{"num_hidden_layers": 11, "hidden_size": 320, "num_attention_heads": 10, "num_key_value_heads": 10, "head_dim": 32, "intermediate_size": 1280, "vocab_size": 8192, "hidden_act": "gelu", "norm": "layernorm", "norm_place": "pre", "norm_eps": 1e-05, "positions": "learned", "qk_norm": false, "attn_scale": 0.177, "bias": "none", "tie_word_embeddings": true, "parallel_block": false, "init": "normal", "init_std_qkv": 0.0262, "init_std_o": 0.00559, "init_std_up": 0.0262, "init_std_down": 0.00559, "optimizer": "muon_variant", "learning_rate": 0.0104, "lr_mult_qkv": 0.7, "lr_mult_o": 1.5, "lr_mult_down": 3.0, "beta1": 0.9, "lr_head": 0.00874, "max_grad_norm": 2.0, "warmup_steps": 200, "schedule": "wsd", "decay_fraction": 0.592, "decay_shape": "linear", "final_lr_fraction": 0.0, "batch_tokens": 65536, "max_seq_len": 384, "doc_mask": true, "train_tokens": 455700000, "max_steps": 6954, "dataset": "wikipedia_en"}
Each number is 500 + 50 x the weight over its row's rms, rounded and kept within 0 to 999. Layers, rows and columns count from 0. Numbers have three digits each. The size before them is the row's rms in percent of the matrix's.

# layer 5 MLP down (transposed), 1280x320, rms 0.0607, rows 490-596, columns 0-63
100:526557487565560572470420498504553440489525473613465541476418469484568444514540480546494522512457545603533494470522430536498505470566536466649557583477521503563481497582420483534451507534550466
102:528543453500556552441432521538510393443394498454505510538427498510530477486499578531578482543532496492447550512539389459544497502516522410505528534524525450541456524497475557526470533417482528
098:578518439543489493495495511522475486450594528551590462480490532449516399537493500522565605488545452539459462477671479451413517454480565502512382549521482458490538553430492497526468555486476564
108:463522466532474483625482560558524467578540494482425546421419492532515512491508534552456521404387518516524605615523549483536470542388511520516559471477582450480541419500392542559519494564553570
106:609559507527459543436591457471577471462465451422545578472574508415442486451518406475587498564427534439524533522540456438423503539521494557481494414500484470529551485531500525482467597449559426
099:557520535583571477531498552480520474449435523514485469435472563523510503540493516563550481479527459494466468509435450565438511564526364481502531541420638463562439419517374500462499465518455531
101:499447547414494447568480542541545547513497509590617574453527522470530588518471529529509491515501462410462517550486429604485592511493457431487489592485466522524422485455472396369550483574529434
105:569488455489588494467572415502419528547456545553454506512565425544477568546448491549526510385434543559530427513471516444431444556552505470514515479433512467585513453540527563531465458579459516
096:622482498554455462527483488493497465577401508521527499488480546542571597475511523556398487487438449555569605451527492530460473472447426492504474534470540467487418483584490520413548476483467495
099:437515475572545479493604520604470518534594447530477552409462432509568567505371534439465446423587559518608502547481521515529565511525500453464551458541570495447466511538567562532416554592425559
111:512499497576426364541503556470366552582534454520460438389501519458500440536510461581597498539459473519530575502560456505423538446533378555516511515586544520472555476550414548528438479476492494
091:556555500477521506424510499476450489543412477561466451449399519477497503563548416522482534481442494546367552513551493470523523554475568403513533424505508410394466602445668539440472443515533456
118:388538442477444508537501444522484436529486522451479450492492531505585525526484557393480424466477537487538561572508469490496511500545502606554410548553446600393497461510462517468560528521512571
100:513581485491552579395391423517481471500428446524485545425474428557509516508543525522519515492553505453422517597472521494532607488457436495603477478395552488425562482547550548418401482494528456
100:621343442537457500518578551554524523486585461450503487587586543453532477385482502514535537430429452485571429484538497521559580407416456581387554526529436486517394537535480496465508540464467501
097:558442499378499452565594562459424512523511413521554488551427487438410438432533530412543485565449461543492534517482544393500537383535565430451571620446449511425519490397426530456474531484516446
103:550441546435446420527436490538569460401481532500451499508454563572533440488488553518495441464511526528420481520552513529486477491491594510504472528449560463516443548479424515581415476472543528
104:433569495412505425602462467499478454583519544595408520585536493576434445515543454483531503526483521483563461586444528486545497574465560574601512475510530477513578475513481517515466485504450478
087:545502495460353503518489498506482434596484582470496554498420487527547577507453430469541469557522513422559521481519484541511430437476517538510547437494489405532437538388537482576458499482423385
090:546490443496383555513509504482606482488509480490507571503457427490532315537539424452483558510532414552533550427443467471496547475606525486497572549420453424432381472494464479463503519482558496
096:498434477462541475511433549576488530542514459500445545497529493400587525450525510426433503470529548469516561473511479495510451556485529447466524577537534449506461482481505529587543571506440566
091:500547537497492483538504503398489589482555535555437476532478486540512471478586455472479487482354512494506504443540481469486456387513458464531413501610551577420441463449404546502585505532477475
108:510557422503469470482477516491532580458496479527482524541431518450580506437406498441502550480478495600542541480580547468391530474486545469503523559522410456441553533532560443618438474446503500
097:562488406567480538620431542515597472498521506464502463499559415554528516493450506565532560480574476615531433546493466479548502416537506482385512467511568505544489447542595496544548547563444467
082:553577538572484475476475497475499483414461468529508527447393481453487460495429442509598507588457487525554527464545495449558407471421459537557429410526504470514500447544544530522579486434402458
085:459562465481510434488533474472456598471452445589530465524543423437484484468484519426474513489466363513596514519527531500483426421517496527495496498499559458465494522508497502565524542434432460
082:512523491475502423463527512540496363523455527402512543490453531574541419388564460514509427464455490494457525433571543476625452549512513527549480454530573570495421513549542532472519410450491453
099:489509558486505542495505561534451537435606554545614500580515568486522562532438431472383444508532534471522481499513499537453568385470505519489536462492420524478459450418526589563468613508492496
102:454606546500509473498480571497457460457508449505509445451508501528533450555643543497528476519503377479523434473469496474520570501541495526514507439495475500434541544498563498489465337477611523
115:458492497507495466526510435488552429539496580392546502534431491574528462523479590435515415364481505564424603480476536504479511589529503503501458497407471570459494406517583570491520450487495506
104:471539533556493516534509477589466501504557529519516475578508450487550569532432513554527501531488535556472493524502545553470443549526581491391462594562451563592453520517469492487597474429557466
106:576481455531469476396460559405581534474516550512447513568445558464505470368507500529526523381505466568568534457459476432509462546447481630448503500499580483455457467548631528437540482471553442
085:544576563649438517553518497544469574444566490453443612489521441515428442442510459403555501493453450472517529532481479413502561493529469518520501492553515426560478466475566519500496422453469456
091:464503407476511510470439541524451507533452452437490417498462516452516423492480556499535489454503419446531495478463474473496543525461502462502450452581508431462525519478469540426591528471451449
108:502463574571535473511509337535496531464540533535564453472455481480542474446555488517574467528487527533597528513485492586487492540526381526427506476519524506508482461450460551591529524497465503
090:481472438489528530548520445601513521444446521504566487379351520478504548522522527567512458615512555555530450455431507522508506572503505604436418480441501555475460534521609560477499544432464463
085:548447607476415461433573509533486434437576406423575535500521500592468450495514479465509486517520505488528476531448425534493446415497446489431486454470577468529489385481529543582490530463391481
090:512480543403513526478492542483554461435516564450530534596537438501522483493495527581443411481553557515457490488460527542439501543556466518627606377515480527440479533495487551455511580478478533
099:427499484526594504532503468512510545440566554443515512652500463476472573580443536503537551463449449568580557553515458456557505455404475468440582546388482535580476513477649545461512450415490492
102:485502385524549574566491500552522472505555506439499509506555497513460507613454528567582495554585484469556480470473431535417589456463476584447502497510474530457356546467530458517471538451387398
105:508483481399534451464581532532564482444509442512476515513470528513593470452478404497504454444490525492493554496586473489386625609381547571396534515553489524472604555524508429489490514542532560
106:418484551485578443531541623509528492500468577544605491545560448479547554558408459575410459465385553495469509491504440460470427444585510461518439571503550520507482458434445523463496544471564550
107:406502532478492543555409513529472411552548546461557565462542515570569539501468451482544463588599515545409450488484551493448501557474563595451461546537479596513518420472471429524637429531456406
104:572580475429522523497424633529590483569517448436490515510512498399578523566467503437575464466488475480636507614434487440510545439524464554550494598561522558455441485483451473476504435501447534
101:538512556433479497453514541525489462504533513442428511400446427467509414487512465474498412461495549543577481510552527525518486598495456502493495546491405489477567504513450482531508544614526457
104:467600501418450363532524422442568459478416504537516509581466433577502476518569392527584475566481409561491485532579528549516498571490527501449501595483440458467450510547479508544533574459469478
100:481476426473529507546486483547445550463470589521474542445478559439498483478517485581549411306529495505433521536540530554508423441459474563472513532462418534479417480535502489419560485547492464
097:550479480489533522517481418484492526586487510483469565524517519498466471467478391526419519585486572471513485551528468402538457471467444474564505570524408630425415506455453509499461448472540473
102:480584590437558511501478500521464552516486416451447575543474433440415514521371573525532589490509513499505472488487376358489531520468493473550455535489431545481566536534573449499432544604495570
096:579505549509518517530489466565587568535516449561442464472612447479481511411500544534585492425526499450471462544507392501436538482478569476398467549512567628400509509493463437465524566527498449
093:512533532451561430495528390563501498587494469400501388504612488491603530491453551557541501525493425489504533434522481514475504477525449420496483463494520535488444481456522548520441439474454433
101:459486532593576453597467447445467518479430410461477598451496353548502414582493514494373460544441569493421424502476520507552538616545489466435444472525512511492520451525530486493421505459535512
103:623429476532492442540520479611474571462513455499435523453442577489495535469400556502586524513479458482487555449503489512532588464482409552468506414558572495497534483498508437495459363538480544
099:533479473570473522523577515432515419478534529510485496508504446483520453492516522541508480523477519542516452559569596575452454545485433447495478404519549541516484489445552467435522615520497557
095:475561493548392530594492467493505456443486479444535472409534464553543398402571495468515539468466487461577531526468558422419464540501402542420470495482530503502412513501511502474589447457512510
102:556451521493514519527632510531460455540519496442560482467470451507425455497491390566484482409508477583486592520441435500493478439506497476505591478540502447526527390587451546530438478447504538
100:473539422487520477576446477485471578443545580519487535492508522500455507533542495532421479439549480524521482497505443453512507551516509518525592497504503481464472494459483461487488460509551542
093:553438504497518521589532444475479496452461485496564472472527493618466507507547466548468501581494513493439608550530552549482507530520499469532449500586554488495489490457546439501465471466525540
106:445454546485476490596570447515557526462531472432452496506484544470533525510500548449472437484414510540487473529475570493448564581521464517502457541415450453489514439488458474497476417430540502
092:478524436435461532535517463514496555519550401452436498495546406516489504510505581522522498502479613526534533546493482534457514467455579558505391431530490474494464489499448430407532574498452537
089:448493485567422461603515464382492482499538554502507501579383473515553581503483495486571512522462579491578519521542459563503475493557475471476522382541534551511483549377452436533516468520491407
100:615537469481385458529525496497441406518549394514439510510625533453549528530491519551466496461438636517555453468514526455555511539517542478437524471482528491535565476498488521468421469460485555
094:521454463614478569509439487553436474539435540570489507411506410486470428516525556437437530487542591540564453542506513442525508509451525567471478457500471454467460531536524505517542559598514594
101:528519465507482470575506456490549529537437474435529439509532405493492486533469513406517472559523555497526416517516546558474515498569452521557481514512551454434441519458500509527498503475449410
100:485575509562526471410529584445486485476506459502549492530538476548477497465546512653493494516481584559485524397507542446541490561453429513465608513507551467499485540497498470533543508498558614
090:504471468518477396479500470453526470493570452408565507548477451541424562452447464634503533483489435420474460456524437459564473393456537526494537476539467441528517467552548490468515451378496495
102:481485499487524468571525421481527515504512491468546527474463497441498641474528502488538529524384495452515509495455479514458459563527475474576440538527500524475487502539501444436505596532537441
102:402499463551350454530568457529562464471439507530489557483508476582520578403469522462488503459428426529546550527493494449490545527529530406526449549568560497593475520422439505536476510466553552
095:466475554545451474460469396446545465486514486413513416513557604451438497519625486506443546485533424470423463511500564522528556483495582580536526480472503521460425496522453527568519504590398537
107:582417431508504619521479544486578545523426465596568518481411493528458527453475528486469499510523449542516497497498509456395549470473419402527507359488459596516496476535484462437453491499602513
083:549445477458448514489481512552607511510485489497547653561390522536481487462510489473529493569464461405461485510583517462581477484413514485492569462542501529511554529493409448511451495477420451
104:492575528534657537506591517537458455416476488523483541439521494506515500584575544398554400438492554560425546497548458530584424441545411509539593529453426464490475457540486512535425536485504517
102:497527438459471441516568433560521570457516548529494562431477426555473545557463487546527532493515528412515539542590495404421516486475534522435468502499512556495435591543416451509522540379543494
099:443472465464520418522490540552476485488560496519509455523564512457500461457518455486440558529510547444462441508492508512465469513543574505523570456581471466464511451448509498536449549483433394
097:530518408524518545521539511543484448491507508504538506480527505367493466452511508408609415511466492563509514535532523534514585441440532566551486533439493535498576515591494484479428464517487555
099:622494501500482480522498471498521498498519596464447509418561505498522514559565562529560447606458499484507515486505613434525558493595382541516512406538544486452452460486524396497467529609440475
095:532496477476511535534460489499451583546480427618606482532550476537508537543470552494492459501510460506447478496394574464513490506547497422481485512514527543561446513541562511519505517442546428
107:489455458441554470635537439486457420534509443477550605596460483605566464518429528528507457501429465497477500452453439499452563521401473571588480557454513437546500387540501500515467579504585398
107:504526466534590597561481459493558483389509505457526501523475470484522551631377458456445468595583467550442467549540537431356488532461536529442474496519542494518510472346522534538454457470430443
110:418522448410536530580510457536579444550498522506442498581461510544466526633509493515472412459551491522482541414455486459509524525537543454534566510487504625515461498456508571479469459449487487
102:475467537487477520566540525453502563577562485477491452444453583510501574673496456508461479426564544406483473519494504518494537567502435602457498463560453533461531481539543500530533505524474486
096:522531479529507429517520489482468438599522545524514470581523488525508499473472540508578517445493521631445509459488550490515466396519414501571463646496514471521517495495392480471492543514496454
102:449402541518406459489520490488558564445507549475431480494471555553524476549526526466611511463535557402540591490433531533484447447522477496521581533524498452523493606471475482526586488435520445
100:439513440624469429518539549574504467591542374442521591473520361471575597436570487470598465496560546482514546492467561502550564599485395542518513497540498524537534534483473529522507487538454465
108:557493485445508571538447405511468459537509525464497512464441520511487466459423534490554547475477534497511570539536605445507550456483424543452439459519455528501470580499466495494605464516531379
079:582447484530459478452461586463518530413578445450532459407526508416467483423595492459458507519583479538601444481446639429474436445463503535538551501587502510525475511537492545583518498456464464
077:483544538471497508501415568499565460498486495540463568436463510473550561450392529510476465485501492490520493447558551474503388502439540530493441473517524481483478423582562473460459428544512510
101:442466519476533525499469410407512473444494535547496433591461535440412450570416584512433495535461516584504430599473426389459482378454496500517419464545588543596541396576555553528404507524553483
107:539533508499519531456596434465478465518520537559452529486598569538489548487503480482617547586414395446490476510536529471602547518557516506558463408486486502505515517655478539432556524454531501
097:435486521516626441469456459579474450481556487539512550483480536576517616490472530548476492535556445472412557436575449525508557554442403554519529542514555524506551440507513520567563454582544484
095:494468574513497473507474526504439483479489510577468478547474482394420469486537457509526513520493444515470457447588591471537477518480506437541474492514417570486528546487396424510510463510557545
081:423608518492486371488555488436462503529523517475554589466445438510545589503480608451465392531465479579562499535551545510475399495583482569468532541529570517474451450586601432520501503495467423
105:384429420545525459451545475413461521468513584485542488536430488485510530400528565482537476572438487540483572594505641531507447541440487529454552487613498497563519452600509432596520491522547543
107:533431570507457375447540465565545550526477454529523447476486486515486588566504480423476591515419487599501534447493507473435417475482502400495464449429535448411531543530460479448508483511476556
101:515484529590493485503525534463541501521452479445523458485413422515472558496511395557505455451514540562476497483599496536457447561519548459531473458400472510444440447532437613659579432432555469
094:430507538434421520526396439528492534473466517517411506501519562468549399509515558534598409465444475506527441487459502481593544536477452400400465564513510443515539498485518430393497483585436478
113:532511528494470503454530534529509486406475570422460470424546473517596524533463493417439539560467467406578476553449558447484483449511487459469565578491536378485455459503577544542363553514436502
086:511571558524483404510533514562571457569452466511582426480513390453451454470464432495567540452508518516462507499405461482503568544499553468504470491412502498445386451488545472522504510517441543
100:547519554443490513534496456486484474498504428508531544482520490570444554463553550482517462490457460503541534523386471485502517489448485490454462521515526437444526549493405552510551569469526522
093:450468472501469473528549465514591442569398524500610516494602447548432459456475532470481520565413572594500506590568495518481483487409500549513515511487522563468525421562552485531433428580462528
095:516473481510484544560511403571482585493367440531496458454512424506489532437492604529440505395500575504493505493424466396455449473450509557483376477517573568529414523481485516487480586489505484
109:495547609520504583484548588493437428500544529504472421461512399415529538486515506539447505485492476563531489478486621553493460449495523534484548475509515568449520502479508477488468409473499578
097:474544480521449477475477436594513504452480601462477495429555483500415369534517490474388591564483465521486478510603424521494494541459541531507584429448477472443389532465533551484428516593448523
101:457486411463455530545437570451609479479563443485508458520492474490572503538494563558545478497528471559469402553573559431443462571594552558527520443498455570486419448433509511422544364463523450
097:453453473525435550497599546487562486501497402489550491472466532427521497397443491434514546500575508532509508548473475587528528542363570453393520490495502361494578460557568534462480472545423525
105:577557505574473534568481525480555491483528475551473538453489472483465582433495415543552478443540589503509495540424522562507544531468565501454457473516487488465450536561557517520504504538433470
109:464590476481482504556464530494472455514565510456553531402475555427472506537433497471507520490530550421571443560486489485419498556440470448562545442489553514643497454546453521460449499600476484
# layer 5 MLP up, 1280x320, rms 0.0785, rows 491-597, columns 0-63
101:456467575500492473449497509487500539508519495509518503513501561520566490575535540632387507547506481460465399537459520542520567546510550582432515548461547501440442453385529538412527510488491487
096:442476456467547537497521482484570502515503466502559468522470512508585585499461475523497494476520416503478495436424461487598516507567507484500507535534515542407492472459392550447559490571540531
108:515483489490548453467503488526549593550468505500438498583550488525514476531525534541560473462431491535478437425449476639591514403512494494485530583474570504479531452453460540498461370595591571
103:470504560421506469472464544468453534484441500466401537418528489578459528484481507465444553571519532508479537560496477564578616622501550496500435546464408492489524524577507498522422536380563630
098:530457569506490517544455529456454468521473443515423404462502430504357476424485510422590470510567566478572526475499535431479572506495510531383560533455413507516486455444507500573577522519499525
104:482504513536418521418580512511545509565562594506463497450512561519512470473532513495499531436528489513487410460464477444459560413465466467472498423470504539554541440546505538555558478477457516
106:584481503549540495441498403503441520554540467454445476589488508493473524471559492465440479537492533548473445474508478617517519553387479473517495510534521539510499513568542483461450520529479436
095:384496530366499431401517466499511636495497501488425496473539551490503481513578479514517635495553520562448496548444529556510484502551463535500553421467453581465527553446558477500569467459470445
102:484538511446503567436633523470506494616540463523467404530505480530541546495551466427556392427540360500458491567557636479510528567523489462473547457407432443452560571538451513453501630442459605
104:608562403561496483462409523458453577560477581485412489526484407523517464534507522543511433552582485481622578506541539477413480534544500462478513508540563543564525472555498549505534518531453533
094:418518469436541469430597556580475432496408479510540556451467434537466455394472447505473493519530567431556476512463557491565474556561452495488512459494488491489527422568475467481525443539504574
110:530488531480518510509529485508484449430516475439529490551467502524566456590572529423509502555465449480467539500521445457500585587510553509568506487454518525462559430490492489419459419458508545
102:365493518512534533520434472488566566480512475508483575519496628626494455498457415501560470566503522547473487447522463469525447543477568537532456501518534480480494396436451522433462467495498512
099:476464483501476511537468534500526508471435414584509505490460462461475536486436496497487500654559577530311525503547572532458479501445526413468552561488465579409588424420415488428530559506531503
100:461566502577494460509556445539466488516489536426376557425448464465539507442495506574452447467404499505395500384517614589495463513515408404378515545517469437459563479514519458522503595548455565
102:485476445519571491380543590544440516547548520517573548479520560430450465471390457578592449496595478471420468571425549495426443476463446436568555490566473502537427443495357502523516486566497426
102:486559501525525458542588486559527467512602537451453567468490517538472509549473433512453488479634468462518495549545511472497536479546461426452470417490534485447447471395518508494498565527493451
082:387475470417487508497611445524551527483464561420436396504594524511493514517495475489571472354456466507505481581511373534477532553571511492533437346516498565493490500404464510472490470489501475
096:568592524527592441444524569561479466509509561494475434466528489502406548446412499483477459541408493488543548550483468469463431559531516591483511568546449471561478458479554519510493576522467408
091:462487480491484493475617577559522549447494484512473486467450525413576448566442524589434556466530488550502482544491455575425399444444544396521427517510458468413459534499524492433508469513375532
093:491509471491590478534477486522517502543403566523559531596472483481563585474532416514502469529534594488505440524524494459525438570521496495436521457480525549449503449516467460444568485536525568
106:495496536445527514472512549504476471587584496507458539494619564519576482494548468561459542500546391445535554483517466470470452523531501540574429486553451491486509493536525533443463525446446458
097:489508499553457498480508557544465550543571430523499461406556462448514516452475497532488583513501451528499514433533426503482508452447473505517492422447504601516520493572528497436511499507567515
085:515448428490487520458592548536410548555470520503478471461570557509442527501511460572517406375511502423480505469556487611501446513484525462519503479495452464522571517395392524510514452494483569
089:521487429454441503535476504560553521514548360390535461506459535470560564555512467543508493487492598497459546536541371474495538448601488453456447560487529557459543468461467472484414502523425459
085:505463489410549443475498525475457548574475572582538492479486438496463481485528510531503475471606646444481447492541568493477486408490562434507510486407412538406505461439463464506574499494423499
098:547466450465513579457430501520585493532429495517293478440537503476528500468540521597453551515505520553492441569502579489492430455479536513474478486558461557407475549562588537443506523507553448
102:447396477493628435557482523477471494440478590497488479449504503502493560483486577497547500524463492477413542441626544423511539405445546405552509454392550491472414557574533484578485476537436521
112:535523560479547445454448491555524442575500557472423492515536556454466551510537585430411414508453611526545495419505587527439448485523507504445543479533462556546460508368522462539644369476451436
108:420499467280570400511502533471521563491495457491600559443446486455413413512528481534435562498466658497562556469547484480500537521477537508450432385459585487545509509494468538447539568491479500
100:560511456484595475446498404461631652508532511532465500487590448420511559507570585534532504440502536437505419520497516497459506395531506484556507542537443512466459523565511407493495487536530505
089:512461392549466507493536442478523522483454521420445497462587499455507495561512490504592498463577444470409515485495490473548449451421509529505552477476609618497512513475463438473607372530521514
089:597392499525556511501552646488475488445528436535413538413476507460496533559494457512456511458532572538411564515561498554555467524484518544503525438399524399503585398387438519482442461525377545
107:515484464519487546541517557545551421507408518578477522524573512510547506475547467428508533567455506362567489535482441540547403550448448564531559481508535518577529538418544593515488511500448464
092:403531543535464542444531461509448464402413460501441489543514524540494480481484530548525511529443629487466557529534481477490494546452539428546500540453464503551510487474407424503522585556510465
086:419551447422554502590517555517485525573462518447491514513443535490425540539526508501496467469488531524546561505433506562566523464538493571469616528504467491523614530474480456526425564474568532
091:401436445452483478478522547548570524520512466411434555409522565411506549493467411453508602445496475424541583490483608472560432487477506474500491489492502428465540587460456463483430455543508500
095:463526430482500511459464512477536465454469499466456487514491551452439575555476552475462434460551475514582500517435557482429510541576551471592445444506497494342561612498529516477544488456519506
095:533523605450547495529451498464515502507507538483500487492501457447440516504636460446458497508515503454472524412499575414486399479522461430509507467471523518549551496463606535470501496518638570
103:547553499533468461509501593502493465616479455428460548480477519517430507493399426444524432479526448555494489504588547558438430454497536541469599410454511473506489435457539502482445436500470479
108:424471499508591524437498508516493484465500449531486574579478521472400510463564497539561426572443471457570615604596504401559538568517595436529497416514609536508548510463452465529534559380482516
105:613556593463540569501462517446426559535479481510486489462560516490550510573475417496461583547487478442475532528516479536479418416455508492497494488598555471496409456560427530436402541529559439
100:510573473527496455568529470518462340513468470535482515470502526480548435515468510430525491494423517435500455481649588554540527471606474544534499495443502463411576518550507522502585522513402526
102:474582372543540497517501499557412529492461683532471442534541521443565528484526607495546469494480490404542616550516408450552581479405563551517512548532411500568503460452475527581405502391412495
103:464473514442487591552453580426479412513493495562584428509442536474472495549542438596555491517419522489464577504447570476500505552517600462434517519459508451537531530523484500484528459488525481
097:519526555548565438493536572551482479513488394446475429465394558461455564540460528513482583529405470531546491473499510444486511477427493381580554502474545456437583537486462557534507510512563534
099:433542588518527463375479484440505524412406486395493477469554514608495448525527533557473505594562526498500496527512467490482426585490485486500538477465479468529517426577518588496483475490564400
101:493454504489558542407457449486568509489520546491487462543409498468445526490511511598456416589509502430501506525441490466443545413449544563458467445522534456541501611423458527455484479517506496
104:507495485453503437522463518475604571429426536490551546494479592586541535523605484515523491488569471513425506535599476460502453542525448479553555486474505480484519471620479531457467502605423529
099:447449569496482461487546366505442507505518553518489548467477549508541454549507517532425509466448511451566537402521574503524519480456546458515482453477492471460452413473544437542434453468420535
108:538502489468617571448483475513466473429445541506504492495505536586560525518511441460552408483382528413445461579402455425562484522462417566480556433462523497523521469513496529568473490432489570
105:537508551472461524495381392411527474536473625421493516457481456560484477478562516531423492553478510537464491434546446465481463472509460508445594548504387416467573504497419458485488476432492507
100:527606486587597576513563476520490507606507472538506435418542503476509478460515500431503484408508451517483642545444517552522532532580450549424534530555475432485480467462451481514521539490415493
099:503492494501433553468426512543459459575457512490472534468519474468477460480473505502464520472557508507485508452492437485551507523551480520563557524463459549589476576554565470587448504518456502
098:449510481519521565451570580510514545518564590634461488513479416648483422597428499544496536534567437532575555512519487466474521507631551478543542482431513537478478590521568571515509520536511505
097:397488454529562519479506505469497486556508524531494561441480433476450471464524506544492557478537460434556543495506477533537469496453521561462523464511520424537545501417441461563436489433555493
105:483535612583522473440594495554518512531478499527476563592365438448482457458475510521494583451470523471518517489558486512493540513433488449548535489510383545522554489559502462616535483548491429
109:534540437535547489479518496422520515500450486451462614472541568486465562576571627516451441513562496538568449416555633507497415581461520482479538519460361386426464488456479472540480549503439477
095:498436524518463451487460502506432508529470464518449484491562579464499551535546514567510578589440496508447540563458591468462464508380506465497597507489552488562404514578504586596539495539572517
076:561488518499414536394450530588462529422453505534494474466543526496502416517529436511462495520543400482531412487488434488507620516480574454466482475475415369551531546468495447412474539589521569
097:530496490405470442542545573571461322561482506559461523469421511475460449499539494416597473546502478498472461495525602524599515512532472578514532553552338479499430522434522569463524472508582537
095:468485491437620539502524451547549463481556389473564507441536519495550496520504494545461401524452524463468441583517437460423497478554436457546484541568534562559533495425459615451509473543590469
099:477503506489643415451509514470475494495537559406476531518457521358483502524536557434553388594431417573483542592514481552445519463455498494437528433565561532450532481465475475557399487584502551
098:562513478453536541574534450456506513434501544386470522408499589439474534532474458457444567519481470463507485518572453512501461424538442409380436572544601471552541471604527503550528421554444528
090:475509448472539580455536507428460350592499544439499512380597470513487422474573483491497464523537501502506415433537577552546427602473537370525506533532569523488439504440557437519477519488467521
101:471348527521618441512509591481479509484537440535488503479519525474509477439470560595595487485581463565476461493477497520484549517473522542559454455479504558546524560479536516516459436520534454
102:557514536570533500519535431487455433489503547529528404544541505483424494508512484445497483462487438572538500462499536595459549506543476401468546544509479478539508453509502490579568514453485459
097:486550480448531443493521527501431559518490483565480464500494496474436521428499475447550498515466623565559419477504492498521475560468447470556511561478529542508523502564506498478534538483498447
103:474421523438533490504511429618533541450452434558535484536513455500504441516508505414455569485508443434478505550506543551502485494469527468414507432525450482470457508536539493516478526420536566
083:493543516599483396487576506435486525509497523485495495500565547537463500587452538512625545533537486455448432436495450453478452482429497514521465540515541484459503478491482471437579544522527528
104:478489469529571507514506461475542568512568509560551552512543495514430472475576489475519462470435573585479465478521463502444453546539519513518576508521488463445451446459414505414485510475558544
100:573489526545512547498535437573492504545457398451381502493390542563510504542555491545533479434538631497452498547532503565540526536551457568499426485559459439478494424501472541377539398519583513
098:497469514511525543503489458425478507548502397461443494533516485386564492474432502501517443530504553523599582482500542428468470632434403492570448466443580543470487500505491525520492535569523579
096:454534434461601507411454620410511399430467549616513488489562525508585539462425516518430468534523524481507544421512430488523489395672498485400474524486505533561567533549491562525463494541515458
096:470436575507447477514505634548475546555450537553544501518534479514409460501479450500525491466509477527484494436620456608391428549526522428578558475479401511538531548454477509455493460551505485
094:569405643490565503518560546608433413515485504486537477543513432507471500470502445544523521546444631497490589473407519512441495566416491488447553515501531510484433493535539506459518511562383492
107:507423503467543395546491490475484521420510466520592433439465603455508524516445531394452408538545498463430484541540477519544502513499514480443514506580474467449599500492568550494496466451451566
098:482474510419592498484473504512511455587537498592480528476562509411448472581544481519507529569496464434448481499538617510440499480628446511547449494493462562501443439475407503470508535411475463
102:466501478493506473449524535544510460482589548545472553490476598487490480465556571425552490537597452562458514459486452502529478492441393483583524568501481586549427412516547547512573502453558518
105:492481573432522479370495584561562581564487438547446500417490606497452531601543506500523482552523567523557486454577491499477473478535589651471531562571516578567501501466502499552474527434476460
094:568437450457465494504544565453486427511555409434485500438559539473504563580550459471538466474456440553457513539425476549520461482541558483490560536491500468466497432478421508502455404438516442
102:481465530425583385538505590466574546589444520503453524525559544447496537386466468470610539499482498479454531434507352431465472483489498452528503435413521460491564481481415464469447469533467578
102:360456430610434427537530458439451475473474399415458467532458556589504536593519518502503494588612538596441568570520388503543408476463504493470407379471459547489517473512409495544560451428519539
103:475494500472586518486482449519552482519632555438437483542562462419471532531537459560513508426494541484447506543410525503554482527542624477464533406496525513486429510514432656497419580407530597
081:470463578435586519488473488513459480523585530536526537556547420587462448553435455466522436493455514474440584484579422525496537561563561443430522513470527519424555560581560482417502532564485594
088:460465529537475534524587513527520593497539537519543604564595521518528428602532505509548540513528450533362412572477503528465416510602468529434576475374445546463437456405482434444486529418450549
103:524484428392497465430558459380509571549548433480472486448507548510471447527546543534489552510491546574498484504491566604447538494576429532579535540418550518515483527508453541472390533512555515
106:467490572452538488429454502483416463578462554528520431511496517494528482567498494542513424484529438523503449577455482503528405554584385510536594561357535472533519440492482496506541517436477501
101:552486525473529567406531538474536471465440539488444426589522565489487406410455501489614528498460543515548530460492561500445489476525479495487505572501464558444407500506482584472507587478571613
098:458581518512528412452563571554519441503535507625472527553484497569536458626580527445568479501521520598473508557498508509528518556512417495523436473391442485482478520432478523462447531553422536
081:521519610507493506551527522549482558442480435499478475452477543518501477483553481546514506429520429490497513493472466508591479490523552603483485471402500430569568602558553583502498463600539604
105:604436535506437533525469556569523529525476528514492440486485561486478430499538439485589563535601516525506423501536488466564624553496399512476514464448569489481540559522487578479494422499496430
096:565503485453593563502533544425476456474463431495451526442474522444604498413539540505540518534442556471540460435537449466475492450489485501582493430552423601551544507510456669457577575422528483
098:363481526550451498380569593500476461480593552483533487520420537550460536620436491471501490569484513363509514513488503519526525491450498540467522471521521508449559533558512550510475451597438586
101:593465467395476446575519599474486427541490491495460523459481574608485474480406498451499582572518425570522506481462449442411580524474513494472488420534556540485533449491469555563517530403407521
089:449520483528494542556535485434432484571570497600500474550463560575427480468511503498490573482519509544525568467559508556456429505479582530472531396521476618406504580536424519485553436528535551
094:529589493523568550432446509514502507537495542525414488475493517481394485516516621497522378540480413384539530401453446529429465449499442466601586448525434375561527529525406416510538452495527581
110:541539461537454496490526496385556544518449604546440484503463549513479515566422470480536515431517472524453498458531434546369528454457436479473506556466507518519508423536635457431485447449511457
099:580471578522427444450490497487593431478480505512453520433589547479449592549596498420374506474585559470545491459460553570444545531511536456561579505416415501563597538517455517587440399432477469
099:567479584549501515469391579532503487415549451555477458427542521509504478539490507559450491491547432501464535465476513526522474424485562495447500508540438450535548482497478468545481443539521577
101:414484455534392505532491598479521538494487524546516557549556524461493481592547549408592480499402561533412490438457386514514535544528552560506494537560464434511562412555494462429427450454466504
096:518496451482472471559497529439585430517564469445567455500532464533537483512438429573545391510472521447516430450412494490467446554421443504427533447522492508522570474436507461505529406492502445
100:412504540458548450456455471530512571458528484586490543543413459463577532465395481489506487517550491551517530447422505503516460496448423637484412414514503501404495434508515535505414502509488591
104:382505496457549454436462396528502473432589512487498482524555489535518487519460549552541452636479551512515428569523497517450451474467557388580519446498529616435423531457472533535468520503481488
104:532381569433594502417525506437530471543573461504600476513510488496416518470447503595548586514517484511442489517492600512502528454471405544546489562472498583386475551521428481469530498513474552
106:491465462480551585492455487492449435498493519457407508479581566503377476458518539443452544443511595501560419579533481546519560624485470532538449578405437443539508588490514447515484593521547464
118:353425495499410516551378503512505581533445545413479476528477503450479582481513474435478557494525520512450346452508494511524470379553539598533479538552418443524534535508521493526479581452534466